Weights of a small transformer language model.
Size: 13 layers, width 256, 6 heads of 64, MLP 1024 tanh GELU, vocabulary 512, 12.2M parameters.
Architecture: LayerNorm before each block, learned positions, biases, tied embeddings.
Training: 512M tokens, 3910 steps.
Each number is 50 + 12 x the weight over its row's rms, rounded and kept within 0 to 99. Layers, rows and columns count from 0. The size before them is the row's rms in percent of the matrix's.

# layer 2 attention key, 384x256, rms 0.166, rows 218-245, columns 0-127
092:70 61 33 48 62 59 54 41 49 48 55 56 23 20 49 58 39 52 35 52 61 46 59 60 60 48 56 45 42 26 51 47 61 52 51 73 54 51 50 56 49 57 73 60 57 32 45 41 58 62 55 64 50 62 75 66 31 39 42 87 59 52 50 66 32 62 47 77 41 41 45 54 37 41 55 26 39 60 57 62 59 42 61 52 58 73 43 66 42 54 73 68 53 33 54 47 44 64 61 71 57 59 48 68 59 58 58 58 59 57 63 49 68 35 50 40 59 44 46 45 54 70 42 64 56 33 50 41
095:55 33 39 26 54 55 48 63 34 72 43 34 49 47 13 51 49 67 32 41 28 43 62 44 59 50 41 43 09 51 52 52 42 59 47 32 51 56 60 56 57 46 48 53 56 49 51 47 49 44 37 76 42 64 59 49 67 29 53 48 71 53 60 58 53 57 41 57 33 58 38 53 40 43 46 70 41 38 49 40 67 31 78 42 50 51 60 61 44 57 82 46 52 62 48 61 42 42 45 34 49 50 39 59 54 53 57 62 60 35 33 44 60 47 39 51 49 66 38 55 41 42 57 43 39 54 47 49
093:43 73 52 46 45 40 38 56 55 61 36 45 66 47 43 50 53 50 61 47 40 43 46 61 39 49 53 51 28 64 32 64 53 44 39 49 49 45 39 39 75 51 45 64 57 28 54 43 55 59 66 48 60 37 38 47 45 53 32 76 31 51 55 49 48 37 57 39 38 61 43 60 58 51 54 30 69 25 51 52 63 48 27 34 39 52 37 47 56 55 66 47 57 47 44 49 50 54 41 60 51 65 51 22 22 64 51 50 49 62 33 63 19 25 46 58 55 63 60 51 58 68 38 49 56 47 63 64
092:45 61 60 56 71 64 67 48 63 52 51 27 45 75 59 57 51 32 54 55 59 47 33 49 61 36 60 55 42 21 55 40 47 67 49 34 45 41 50 64 40 49 55 40 57 53 59 48 57 29 56 58 41 26 51 59 46 46 36 51 44 46 66 53 41 40 42 26 46 54 53 49 64 53 38 26 51 53 46 72 63 74 57 37 49 40 70 64 35 36 70 72 39 61 25 52 62 53 54 59 56 49 42 59 60 65 45 56 40 52 46 54 74 58 52 62 60 50 61 78 41 80 71 61 71 34 77 35
087:64 39 48 53 56 57 34 64 58 56 57 60 60 74 56 47 53 47 33 42 44 48 43 41 60 62 63 56 35 33 51 60 57 42 42 64 33 26 68 50 64 29 60 45 56 42 22 68 66 48 54 46 59 39 62 45 48 40 68 57 42 58 55 50 59 68 64 51 60 35 46 47 43 56 59 32 55 51 49 63 78 30 59 52 43 47 19 64 51 35 42 46 56 45 58 52 77 61 33 69 40 43 45 39 42 81 44 51 47 43 59 46 64 49 48 34 47 56 61 44 62 31 63 46 49 61 51 35
093:50 47 50 42 52 55 39 60 28 45 65 57 76 42 76 49 56 53 49 40 37 50 53 67 30 55 59 44 55 38 49 41 46 32 35 63 35 41 20 41 76 49 45 34 43 42 58 38 57 43 38 81 36 55 75 50 45 43 30 67 60 57 49 49 44 49 75 54 60 56 55 53 60 51 62 45 54 46 54 62 51 47 47 56 48 48 61 46 34 74 65 41 27 46 40 60 50 56 61 51 49 49 54 47 45 66 34 41 51 42 55 42 20 38 79 47 36 63 71 58 14 43 39 55 43 59 45 57
087:47 47 46 52 59 36 29 60 38 48 36 50 48 49 50 34 49 34 46 63 33 72 50 60 56 38 52 51 44 71 44 41 45 46 54 46 52 39 43 83 50 52 36 55 60 62 51 49 39 38 51 60 40 63 53 54 33 45 48 43 56 76 54 46 38 35 72 63 45 63 58 52 49 53 60 63 42 35 49 63 46 46 82 52 60 33 47 73 40 52 51 42 67 61 53 52 40 70 64 51 52 65 49 39 61 56 30 39 56 70 44 69 76 45 46 57 39 44 35 56 46 35 48 40 47 72 44 26
098:66 36 47 39 79 53 54 34 47 47 64 57 61 24 51 43 50 46 49 65 53 37 62 42 47 59 26 42 59 59 76 38 36 43 33 49 55 27 52 57 42 35 53 40 41 47 45 20 37 48 46 38 44 39 63 60 51 47 37 38 57 30 64 43 74 52 41 50 70 60 55 74 68 54 49 48 45 43 39 41 29 34 50 66 29 52 45 43 53 53 30 52 55 64 64 66 51 69 56 72 43 28 41 48 34 26 59 64 66 72 59 54 35 38 44 65 49 63 39 46 46 57 39 60 42 53 62 64
085:73 37 57 32 47 41 63 53 75 55 59 39 31 61 52 47 39 47 46 47 35 21 58 48 66 38 59 64 60 69 32 55 41 39 30 49 76 59 52 31 48 52 59 62 57 61 52 50 44 53 50 40 48 33 49 38 53 65 62 60 38 58 79 31 73 36 69 61 60 49 41 34 52 63 76 41 38 72 46 53 49 73 61 43 62 47 72 58 57 50 52 50 50 53 42 44 34 60 55 57 63 52 58 43 47 65 61 61 39 45 54 21 25 50 40 41 68 55 66 48 43 45 47 35 47 44 49 64
096:43 53 55 39 48 20 26 64 35 72 57 46 48 60 69 39 37 49 40 61 42 48 77 61 46 54 55 53 61 74 63 46 15 41 42 47 46 48 36 53 41 48 44 53 52 36 67 50 42 48 72 69 73 52 39 74 25 59 46 55 54 56 41 53 50 57 36 59 46 43 40 24 25 50 40 59 54 58 35 53 55 43 39 48 57 47 38 49 64 50 44 40 72 48 71 54 48 53 53 49 68 55 57 62 47 46 50 51 37 47 49 32 46 44 49 50 31 57 36 41 54 29 43 42 58 12 62 51
093:55 48 50 46 48 57 51 35 28 41 59 57 35 71 60 46 30 68 55 30 70 51 76 47 55 39 40 46 64 69 55 70 62 73 63 50 49 54 61 41 69 54 63 50 43 61 48 53 52 32 59 49 53 63 59 46 55 66 56 78 46 73 55 72 56 41 43 47 60 74 54 48 48 46 79 52 46 50 65 43 62 64 54 50 44 33 64 43 52 75 60 46 53 47 40 65 51 37 42 37 38 39 64 48 45 64 43 49 40 52 40 49 63 50 56 24 50 74 57 54 61 46 46 60 50 43 69 59
095:47 27 45 41 36 41 52 55 70 29 33 66 32 51 56 43 42 58 38 54 63 39 42 55 61 68 54 47 53 83 43 51 31 27 43 50 48 57 41 40 62 56 54 68 63 43 37 71 39 42 39 43 49 54 46 54 50 42 39 66 48 57 34 35 49 54 36 55 33 44 56 24 47 51 60 40 41 48 55 53 53 68 43 49 44 55 55 55 35 26 36 36 59 19 65 55 30 62 62 65 60 30 48 54 42 61 57 47 38 42 40 56 60 53 69 38 67 56 44 72 45 48 44 45 39 59 64 52
090:55 51 67 56 33 56 31 60 38 44 54 53 57 13 59 63 54 54 57 61 35 39 49 50 28 58 54 53 54 61 27 22 40 71 40 46 58 43 40 54 52 61 47 29 68 55 59 53 53 64 55 49 53 44 51 56 51 60 55 44 63 39 45 59 39 49 55 61 39 57 73 59 45 38 52 38 61 20 33 56 54 32 52 58 93 55 48 33 14 49 37 39 48 54 45 50 56 29 53 48 58 42 67 46 50 61 34 63 44 36 54 64 73 60 54 36 49 45 56 61 44 48 41 42 41 50 48 47
087:55 48 72 48 57 59 59 48 30 41 53 47 52 92 47 43 51 43 58 46 27 55 49 44 76 61 49 40 66 48 28 61 45 37 51 65 53 35 67 59 41 51 45 49 68 45 47 43 47 29 62 33 49 43 53 30 48 38 60 33 42 57 45 31 40 52 33 52 57 58 38 56 48 47 70 56 55 46 71 40 41 46 33 23 48 33 41 45 63 53 58 61 53 56 75 51 53 57 27 42 38 52 53 42 43 49 49 37 54 70 50 46 54 63 51 55 47 72 46 58 51 48 39 68 53 46 39 29
089:42 43 46 39 60 57 44 38 35 38 53 54 34 45 57 45 57 42 80 62 46 43 49 42 57 51 55 46 37 57 54 56 44 56 58 53 47 50 36 70 70 29 48 55 60 48 47 56 58 55 47 33 48 44 69 36 62 34 52 28 36 42 55 69 53 64 36 48 38 61 53 50 60 60 51 40 64 31 48 21 55 56 60 53 56 56 59 51 47 54 51 40 56 60 52 59 38 45 50 43 46 73 46 48 50 36 43 47 42 25 37 37 52 43 73 45 63 49 44 55 54 44 44 65 50 54 44 87
096:31 30 46 71 31 48 48 43 53 62 75 54 48 35 48 35 33 39 46 53 52 63 47 69 33 39 39 40 32 36 48 62 53 76 49 47 42 41 31 32 60 59 64 52 34 51 43 40 54 51 60 57 33 46 65 56 51 63 44 61 61 56 47 37 36 69 60 26 47 62 36 31 43 80 39 72 53 46 52 41 57 43 39 43 41 48 40 42 55 33 66 50 61 55 55 42 68 54 66 70 48 52 39 56 69 40 44 52 59 42 57 48 55 60 90 58 56 53 30 44 45 65 54 49 48 58 32 67
095:63 57 59 52 41 67 42 49 27 71 40 63 56 63 53 73 37 30 47 90 84 29 62 78 55 46 49 44 64 66 54 68 46 51 31 40 49 44 43 63 40 51 58 53 49 38 47 43 52 59 34 72 72 45 53 54 73 56 47 49 64 56 59 57 66 64 46 65 53 56 44 36 48 53 47 65 33 48 41 51 47 41 57 66 49 48 44 61 62 55 61 55 64 59 61 47 43 67 42 58 63 53 62 42 36 52 46 39 28 54 50 61 30 62 42 50 55 25 56 51 56 71 56 53 61 65 60 66
092:45 73 55 48 65 60 48 52 45 48 64 47 30 40 60 46 51 65 54 48 46 49 62 41 44 28 51 43 58 57 65 50 39 59 36 61 35 74 45 40 55 53 41 28 68 35 39 36 58 61 40 47 48 32 47 30 59 73 52 39 61 32 59 57 35 78 55 46 58 53 25 60 69 51 36 37 61 19 31 54 43 36 48 43 47 46 53 51 59 23 58 47 47 68 61 38 49 48 37 64 47 63 61 64 64 33 40 41 62 78 54 48 54 45 51 69 60 51 42 34 50 79 53 66 56 39 40 41
086:63 60 55 45 51 69 59 37 59 39 43 50 51 60 61 37 20 52 66 59 38 61 37 32 69 39 64 43 29 39 29 44 43 62 49 51 49 37 67 50 52 69 40 30 56 58 55 46 57 64 38 34 26 37 63 53 39 61 33 43 55 38 47 48 43 67 63 61 51 61 63 50 52 47 55 45 65 44 29 42 44 44 53 66 55 60 57 56 48 48 76 61 60 65 29 53 38 42 57 46 62 59 83 69 49 44 65 55 41 53 42 59 49 56 46 36 55 54 33 56 58 54 53 49 58 67 65 48
095:39 61 50 50 66 52 65 50 42 68 53 45 63 54 65 43 47 42 69 44 60 43 55 41 59 44 53 53 70 63 61 67 68 49 40 39 32 80 44 27 39 37 45 54 49 47 55 71 43 60 44 28 57 51 23 64 30 30 57 54 74 38 50 54 39 48 51 62 35 42 19 54 56 66 37 58 38 66 59 55 37 52 50 44 67 48 35 41 37 36 75 43 42 42 39 61 38 43 60 39 39 72 63 51 52 60 44 53 43 62 73 50 76 55 48 63 57 52 47 57 52 49 45 51 32 57 40 56
087:61 56 63 49 60 43 67 53 54 56 62 25 70 40 52 35 46 52 62 36 57 47 41 57 39 58 49 41 54 41 68 55 60 48 50 49 41 45 47 59 48 49 68 39 63 42 51 45 64 55 52 50 36 68 71 23 39 51 39 49 33 64 48 53 45 60 55 49 38 53 62 27 29 36 53 83 50 68 47 35 63 61 57 39 57 62 48 50 54 26 42 59 66 37 55 30 41 58 38 37 36 64 48 43 58 51 11 52 52 57 47 65 34 46 37 63 41 40 43 44 51 69 53 44 38 52 48 53
088:46 40 53 41 56 48 40 48 42 47 40 51 41 53 47 58 40 66 49 42 55 16 71 45 50 38 44 43 58 60 15 44 64 50 48 66 32 31 45 57 63 35 40 28 56 61 56 56 47 53 44 57 50 43 63 71 62 64 72 51 64 36 67 53 53 64 59 60 51 66 36 23 56 47 47 32 50 60 51 36 51 39 33 70 59 30 67 42 38 55 47 53 55 55 33 55 50 34 39 41 46 67 56 67 56 44 49 50 50 52 45 51 55 40 76 38 37 43 46 52 58 54 40 31 44 44 35 27
088:63 52 59 37 17 61 64 42 55 56 64 60 59 52 34 58 52 41 47 86 40 64 55 52 27 40 51 67 50 69 61 44 49 39 49 45 58 42 49 40 54 56 44 39 30 52 48 50 47 32 49 28 41 62 51 55 51 54 42 67 52 66 40 40 40 52 59 41 57 44 41 60 58 58 66 47 66 71 50 49 56 59 52 30 63 55 65 55 33 46 54 44 39 71 39 42 38 49 67 52 73 58 46 40 40 58 34 39 63 52 63 60 41 53 43 42 82 62 34 58 41 26 56 56 50 39 67 52
096:39 59 72 53 36 60 14 06 61 44 46 63 50 44 46 71 49 51 59 39 59 52 27 64 61 41 41 31 24 33 33 54 46 76 53 49 53 71 30 43 55 55 56 44 65 61 43 70 44 66 62 49 53 56 47 35 57 45 60 61 62 63 58 62 44 59 46 42 63 53 46 50 62 42 61 38 50 51 50 44 65 69 46 60 59 59 66 59 55 63 32 44 51 66 45 42 58 52 58 54 37 60 59 27 73 33 51 32 49 35 55 71 48 67 50 49 74 57 67 47 40 62 48 29 61 36 33 57
088:56 49 56 54 42 52 48 68 54 60 71 57 66 72 44 59 46 50 34 56 49 15 46 53 72 46 21 56 37 52 66 48 57 51 44 47 53 55 51 46 54 52 45 24 43 63 59 36 53 49 59 46 81 48 77 36 57 53 53 58 39 29 51 46 56 55 39 43 67 36 55 58 52 40 46 52 51 73 48 62 68 67 48 40 46 61 56 59 76 75 52 55 66 52 45 35 46 58 71 55 52 36 48 63 40 33 76 53 28 43 39 34 40 42 47 64 27 36 43 44 49 49 49 53 58 58 22 46
097:57 56 31 42 53 34 48 35 40 45 59 30 38 70 46 47 61 64 64 48 40 33 40 56 31 42 17 21 45 46 39 60 42 55 61 70 41 71 74 55 40 54 44 53 56 47 43 55 43 40 57 45 41 60 66 47 25 83 61 62 34 28 53 47 51 65 51 50 56 50 52 32 37 50 50 47 51 55 36 55 62 59 41 54 55 53 48 57 48 47 52 62 51 75 51 27 54 40 36 51 82 61 48 62 45 68 43 57 56 55 47 54 63 62 28 49 67 38 43 42 48 51 74 36 46 52 53 41
096:72 32 26 43 49 51 66 67 38 48 37 63 51 67 55 44 44 56 35 80 64 52 56 46 59 64 36 47 08 45 41 35 45 32 59 27 62 55 54 60 44 58 41 38 51 37 66 71 47 53 62 48 42 55 44 51 54 41 52 55 52 41 73 48 48 41 28 60 34 29 56 60 47 66 64 47 38 53 37 48 36 49 67 55 43 59 65 28 70 18 51 50 33 53 41 41 36 65 42 49 37 48 67 38 38 39 65 38 54 44 78 39 62 61 50 48 59 52 45 60 71 71 36 35 46 54 33 59
094:50 53 30 61 66 35 43 52 44 46 22 48 42 39 45 67 62 44 44 45 53 49 39 48 51 49 26 66 77 38 50 41 21 42 58 28 44 55 30 45 57 39 71 56 53 64 62 39 71 46 62 66 48 69 59 60 58 61 55 41 52 27 31 54 39 41 65 57 33 42 45 68 10 45 65 41 40 35 67 42 60 37 52 62 37 49 63 71 52 50 48 50 54 30 29 54 35 36 49 66 56 42 46 47 49 61 60 56 40 60 52 38 37 47 48 49 40 49 56 23 29 35 54 43 49 63 31 52
# layer 2 attention query, 384x256, rms 0.17, rows 219-245, columns 0-127
101:38 40 52 63 43 51 49 46 56 39 49 50 52 53 70 46 44 60 43 38 45 29 53 49 46 35 57 59 55 51 25 38 68 66 59 54 46 52 43 46 43 63 24 45 44 40 57 24 61 58 60 73 46 42 42 34 55 53 44 54 10 51 48 52 54 49 51 83 47 45 56 63 55 43 50 62 70 67 66 52 47 30 42 68 45 46 46 44 59 52 47 45 61 47 62 29 34 46 75 56 41 75 28 41 39 53 46 39 40 44 68 45 11 53 39 45 58 20 45 51 52 27 45 30 40 50 53 40
096:58 49 72 47 61 48 66 24 34 54 38 64 36 54 55 49 46 55 50 64 53 43 60 58 60 25 33 41 37 36 68 55 51 62 33 37 50 39 44 53 35 51 56 35 32 77 51 65 59 65 51 55 45 74 38 40 46 24 55 55 55 48 34 63 42 72 48 73 58 58 42 60 53 57 72 54 53 53 59 35 48 67 54 58 50 25 58 45 40 63 50 67 34 44 78 45 45 27 47 43 40 48 54 47 39 40 44 61 45 29 52 32 58 48 68 35 33 36 54 56 60 44 52 47 30 61 45 32
090:57 55 53 34 52 63 61 66 32 44 66 57 52 54 41 48 47 53 61 57 71 44 29 57 30 33 52 40 63 47 54 41 63 74 42 54 40 56 42 43 46 29 31 49 62 37 39 43 34 66 46 50 56 47 39 70 44 57 77 47 60 64 77 52 55 65 61 37 15 52 52 52 21 44 65 33 40 46 35 53 53 60 43 59 45 47 88 56 60 47 63 39 43 55 46 53 38 37 58 36 52 36 44 56 43 78 50 37 49 60 67 52 24 36 49 49 46 47 61 62 51 27 49 45 65 53 55 66
095:49 39 57 67 64 44 73 60 52 30 41 36 35 48 33 66 65 49 63 44 37 51 60 37 42 77 64 61 60 50 28 50 52 59 47 56 41 57 25 36 32 42 47 49 47 31 72 49 33 62 27 50 58 46 41 55 48 52 40 64 52 50 54 56 35 46 48 33 64 56 40 54 38 65 35 59 39 47 52 69 36 45 56 57 66 37 63 35 55 41 66 49 53 60 43 68 33 56 51 46 61 53 74 64 49 27 49 36 36 43 35 59 48 43 55 47 78 59 61 61 66 60 40 51 58 48 58 49
096:58 75 49 33 44 47 40 63 37 53 34 58 32 32 60 69 24 54 42 61 68 32 62 37 37 38 35 54 33 75 42 59 36 56 44 56 64 55 52 31 65 49 67 49 49 45 58 55 53 72 36 37 46 47 71 54 27 57 52 64 45 64 53 40 46 65 54 45 63 26 39 70 45 57 43 81 53 48 43 55 61 42 52 68 44 52 35 46 60 48 58 49 38 59 45 45 49 34 51 40 46 57 57 48 52 67 53 30 40 25 41 43 49 32 50 50 46 42 61 41 57 39 69 41 67 59 28 28
088:42 48 63 47 41 56 79 62 42 44 48 51 40 57 54 69 48 48 53 41 44 47 37 57 45 52 33 66 40 69 48 46 36 52 57 49 61 54 30 58 56 52 60 60 70 39 55 61 30 52 38 53 66 32 37 35 50 59 42 65 25 42 97 27 41 47 53 73 75 44 78 37 27 65 59 46 67 64 37 50 58 52 58 61 52 56 51 49 63 70 48 41 34 46 50 47 52 42 52 55 53 51 66 32 50 44 51 59 49 48 52 59 51 46 50 60 52 63 53 53 47 59 62 54 55 63 48 71
100:52 73 49 58 47 30 38 42 54 46 53 42 51 62 71 33 46 19 42 43 57 39 33 35 49 40 71 51 44 56 21 53 31 58 42 50 48 43 57 39 46 60 44 34 45 53 53 64 48 52 50 65 38 55 70 49 57 39 31 37 58 33 48 36 37 36 78 60 40 43 58 64 56 70 52 49 58 46 63 42 59 42 61 60 53 47 55 36 40 24 55 47 49 78 40 67 56 60 34 66 42 95 64 61 56 45 52 50 53 50 57 45 63 44 61 60 58 47 65 39 48 47 51 24 53 53 79 47
090:50 47 56 33 51 45 32 32 46 55 38 43 58 53 63 55 30 69 32 69 50 45 36 43 40 36 61 37 44 50 62 61 61 50 60 47 57 59 43 46 37 44 30 48 57 47 55 65 58 41 51 77 39 74 32 66 59 56 56 69 42 36 59 64 35 37 35 47 28 51 67 39 46 63 49 46 62 43 56 54 48 62 22 41 65 64 43 28 66 46 81 54 48 54 48 52 64 57 59 39 57 46 48 43 42 53 44 56 62 77 53 51 41 62 47 56 22 58 61 82 55 64 44 46 54 33 69 70
104:65 45 53 53 61 55 36 26 55 11 54 50 48 48 55 39 67 37 56 45 54 69 55 58 53 73 41 54 48 47 44 52 57 28 50 61 48 50 45 54 39 49 87 48 42 62 54 55 38 43 57 52 43 40 38 39 52 61 64 33 36 34 46 64 25 51 55 42 77 34 36 37 73 66 42 68 46 39 70 44 46 61 48 38 65 90 63 55 48 47 49 49 27 48 39 43 69 47 56 58 55 66 51 51 58 41 38 48 52 49 46 62 60 58 40 47 37 38 69 34 54 64 42 65 43 39 33 32
099:33 45 29 58 53 42 53 39 59 49 56 69 78 43 51 30 42 53 72 49 51 47 43 39 32 63 43 57 36 68 69 20 30 56 53 44 55 67 52 61 60 42 60 36 38 34 55 60 35 56 48 64 38 43 37 59 43 46 10 26 52 41 46 52 50 46 68 50 59 60 51 40 65 40 49 39 39 49 64 54 44 20 32 47 64 44 46 49 20 57 62 35 24 50 59 42 46 32 58 49 39 82 38 67 56 65 88 51 74 38 48 65 42 48 43 49 44 40 44 60 41 58 38 37 55 51 36 77
098:36 46 57 52 38 36 62 52 32 54 44 40 47 63 62 47 50 47 35 44 45 78 53 47 60 51 34 51 49 55 73 38 50 56 26 33 46 44 57 27 40 37 48 39 16 50 36 49 56 56 57 61 29 77 34 28 58 29 55 53 53 51 47 40 55 49 52 29 50 48 22 53 62 54 92 74 62 63 43 33 46 30 44 46 60 58 34 52 44 43 71 61 39 63 58 52 63 55 58 68 40 62 47 36 45 40 45 33 35 71 51 55 49 41 45 50 52 49 50 33 61 57 50 37 42 40 56 70
092:27 46 41 62 49 71 33 74 51 23 47 48 56 52 47 42 64 51 56 49 48 42 43 64 45 34 76 48 55 78 56 44 62 41 59 45 49 80 45 59 61 66 41 60 29 71 47 41 50 45 37 38 58 55 69 54 63 68 58 55 51 52 51 63 46 43 50 33 50 59 52 54 51 53 41 39 46 82 46 47 31 49 49 40 42 42 47 38 67 64 56 61 52 46 35 36 64 32 42 63 35 41 55 24 55 51 47 46 39 38 61 43 48 28 61 49 48 58 36 55 42 44 52 62 31 44 54 30
096:64 60 33 51 48 43 31 63 45 44 59 52 56 52 59 30 47 49 54 39 58 58 56 53 55 37 42 57 44 48 58 31 46 41 64 49 53 53 54 46 62 74 56 45 42 47 54 60 33 57 49 47 57 40 60 68 51 37 35 79 47 35 49 79 56 48 49 64 72 58 71 58 50 38 53 61 41 55 41 40 47 57 48 36 58 56 52 50 24 42 48 41 43 48 42 47 55 48 36 48 48 59 44 56 57 62 72 63 39 60 33 41 69 67 50 49 47 60 52 62 58 50 34 55 55 42 42 36
084:26 52 48 68 35 53 37 47 61 46 43 43 32 49 41 58 63 58 36 52 40 41 50 62 41 44 38 56 54 40 45 44 39 67 41 27 54 30 56 45 53 78 54 53 41 55 37 65 52 59 56 25 55 52 45 43 55 58 43 66 40 67 42 54 49 38 51 50 63 36 57 32 54 66 75 52 53 58 44 42 32 48 39 45 46 40 67 38 32 39 70 41 56 45 66 50 66 57 59 55 43 46 44 68 52 54 39 45 64 45 79 62 51 70 60 41 51 73 58 59 36 26 37 39 58 62 41 32
096:42 58 56 26 56 52 50 65 25 55 72 63 48 49 53 53 67 55 52 43 33 41 54 53 44 57 43 49 43 28 41 48 52 37 43 53 30 65 40 38 65 85 71 56 62 37 57 45 60 63 53 70 44 66 53 55 67 64 43 38 61 48 47 35 44 64 51 40 39 60 51 48 55 37 48 33 53 38 55 65 44 53 52 43 62 63 59 67 55 42 63 59 40 42 35 48 64 56 44 34 43 61 59 27 42 45 45 60 56 35 61 44 46 46 42 27 63 69 68 58 50 36 39 44 44 76 39 50
091:35 53 37 65 29 47 56 49 42 44 45 31 38 70 34 59 50 39 54 56 51 54 53 41 47 31 52 48 53 67 57 50 38 59 55 54 49 37 45 42 38 60 60 40 62 67 52 61 48 37 77 58 57 48 36 57 50 38 61 57 44 72 49 61 38 47 28 28 58 60 34 54 49 36 46 65 44 40 57 35 46 48 46 44 45 37 43 80 51 49 43 60 26 67 41 53 36 47 43 50 23 50 67 49 53 31 55 58 40 62 49 53 23 58 75 41 52 60 37 45 47 48 41 48 31 33 58 46
097:29 71 47 49 39 50 52 49 24 70 56 54 41 53 52 51 57 38 44 64 37 49 65 50 49 49 47 31 67 52 43 54 55 39 54 40 66 42 38 54 46 46 34 58 63 43 43 58 36 66 39 35 76 38 68 46 48 38 57 43 53 44 53 61 30 44 85 49 62 56 47 36 47 37 54 67 32 40 65 46 50 54 49 42 63 61 44 33 68 46 58 57 52 34 48 41 40 38 45 48 51 64 43 72 39 45 44 55 60 66 79 56 51 50 41 21 63 56 39 59 60 21 59 49 63 56 37 41
092:33 56 55 28 51 65 57 77 46 56 42 47 41 31 50 76 48 58 66 49 29 55 52 50 60 53 45 59 36 48 51 41 66 77 43 59 39 54 49 55 58 32 50 65 32 38 51 62 59 10 69 34 44 51 50 50 55 43 27 31 48 38 50 61 46 33 52 44 51 39 54 56 63 59 51 52 49 53 42 63 57 49 63 63 31 49 74 54 50 57 46 43 42 54 44 43 55 32 63 53 54 47 51 26 43 65 55 38 61 45 66 43 43 53 70 49 57 53 62 68 70 39 44 32 48 29 56 62
098:52 66 54 57 32 37 47 40 37 41 45 43 21 49 43 23 40 40 30 51 48 60 41 62 55 49 40 58 67 71 44 66 41 47 52 63 36 53 74 78 52 42 42 53 52 55 29 28 49 42 42 38 49 41 51 55 43 39 57 68 24 61 53 51 26 29 33 53 38 36 58 54 39 56 45 50 48 50 53 72 56 70 53 55 61 56 48 33 44 43 51 70 49 24 63 43 73 44 40 53 49 31 36 52 51 55 44 46 65 50 46 43 57 57 38 44 61 15 58 30 53 41 48 36 55 51 44 55
093:31 52 57 42 46 62 33 33 62 60 62 58 34 58 38 58 44 72 40 81 65 57 58 31 66 37 52 38 64 61 28 32 66 45 63 58 54 68 29 72 53 37 30 41 47 55 55 42 62 42 53 68 39 44 56 25 60 28 51 45 48 27 53 53 47 67 49 48 55 47 45 55 48 40 59 42 54 48 50 61 55 34 60 60 71 45 31 30 33 61 43 54 42 49 57 60 67 37 36 57 48 50 63 43 45 58 85 57 49 44 29 59 54 57 52 59 68 45 53 51 37 62 39 54 51 28 44 50
090:48 50 33 53 47 71 61 66 41 63 45 49 41 56 46 33 36 41 38 37 62 40 56 58 48 60 66 63 46 56 43 35 49 55 43 81 46 67 39 54 57 46 60 51 69 42 45 64 39 48 40 57 42 49 42 55 30 50 53 48 49 49 37 56 52 45 24 61 58 29 35 44 65 43 69 34 26 57 58 61 55 42 57 61 70 51 49 44 51 61 62 47 51 57 42 57 44 42 68 55 58 74 33 39 39 67 42 51 50 25 42 49 67 79 54 43 72 56 57 46 39 48 29 55 46 60 30 72
094:48 44 64 60 69 66 52 40 22 64 58 54 36 51 57 56 39 65 45 60 52 52 33 42 63 56 72 49 58 25 56 56 32 51 53 41 52 40 44 37 58 45 72 45 39 25 43 55 69 61 54 41 61 33 51 49 62 40 47 44 23 45 44 33 70 34 27 59 58 73 53 63 29 64 40 61 38 32 31 34 53 80 36 41 59 48 52 56 56 31 47 22 52 55 56 51 34 61 58 46 38 44 49 33 55 41 43 68 45 54 31 41 47 47 47 45 25 69 56 38 46 39 42 57 56 47 49 52
096:54 47 59 38 40 62 40 52 33 60 43 54 49 44 57 49 51 68 51 50 53 54 42 69 52 52 46 68 52 40 63 47 29 36 66 65 45 20 24 36 19 67 36 69 43 38 65 47 72 44 59 41 48 45 37 53 62 64 38 39 71 49 62 35 60 36 62 58 49 40 67 34 47 67 46 68 40 66 66 47 34 56 58 35 59 60 53 51 55 49 33 54 58 44 46 50 51 65 41 55 72 55 44 49 47 56 73 65 33 58 59 48 56 57 36 63 51 57 47 41 58 27 50 69 42 44 44 42
091:38 47 64 50 46 51 55 64 54 33 61 56 44 53 64 35 43 57 62 42 62 60 64 65 53 25 40 36 51 44 72 59 57 38 57 25 39 38 56 43 42 53 55 60 57 54 44 47 45 37 31 68 54 58 41 53 43 65 49 42 55 57 48 38 63 52 52 54 33 33 40 40 67 56 50 56 49 33 14 53 48 31 54 70 38 27 51 51 42 51 37 45 61 56 52 70 78 54 57 50 36 56 35 59 52 23 65 53 59 46 51 26 65 57 53 34 49 56 46 66 47 60 59 56 55 49 71 19
097:38 52 42 31 46 33 60 59 39 64 65 48 55 54 59 51 38 39 52 54 53 56 70 52 50 73 51 45 79 45 51 42 39 56 45 31 54 69 55 55 55 65 55 55 68 31 31 72 36 59 48 66 62 61 31 59 69 35 49 29 46 57 50 29 36 50 77 60 53 45 34 38 46 54 23 58 53 39 42 59 32 35 61 62 64 49 47 38 40 47 44 59 64 67 39 64 39 47 66 38 34 26 63 58 51 43 35 41 73 60 51 78 67 30 53 35 48 59 52 53 46 49 49 40 51 41 43 43
103:48 66 41 37 41 44 51 37 62 59 51 37 49 48 68 52 39 47 53 45 56 43 38 59 41 58 53 46 46 51 55 55 53 36 53 69 48 44 44 61 71 49 62 71 53 66 36 55 34 53 62 54 28 49 37 25 54 18 55 53 67 54 44 50 64 56 27 71 54 69 58 63 28 41 40 64 46 49 47 20 46 42 37 61 43 47 42 47 44 54 55 41 51 49 60 58 62 37 51 60 37 69 37 63 49 20 58 45 56 63 55 42 57 39 55 83 38 48 48 36 38 43 54 58 40 47 61 43
100:58 74 71 65 39 60 51 28 71 81 56 59 52 41 60 72 53 35 72 58 49 42 71 48 31 62 55 36 51 34 49 64 51 56 62 37 43 62 36 47 73 58 18 43 46 39 48 46 41 44 55 45 39 35 57 46 50 73 60 55 54 49 47 49 56 45 46 32 49 47 35 33 42 33 22 36 77 55 35 38 48 55 45 47 42 55 26 33 41 45 62 48 57 52 32 47 66 37 67 49 29 36 29 41 54 50 47 57 48 35 46 37 39 54 71 48 52 66 36 52 68 50 53 79 53 47 62 23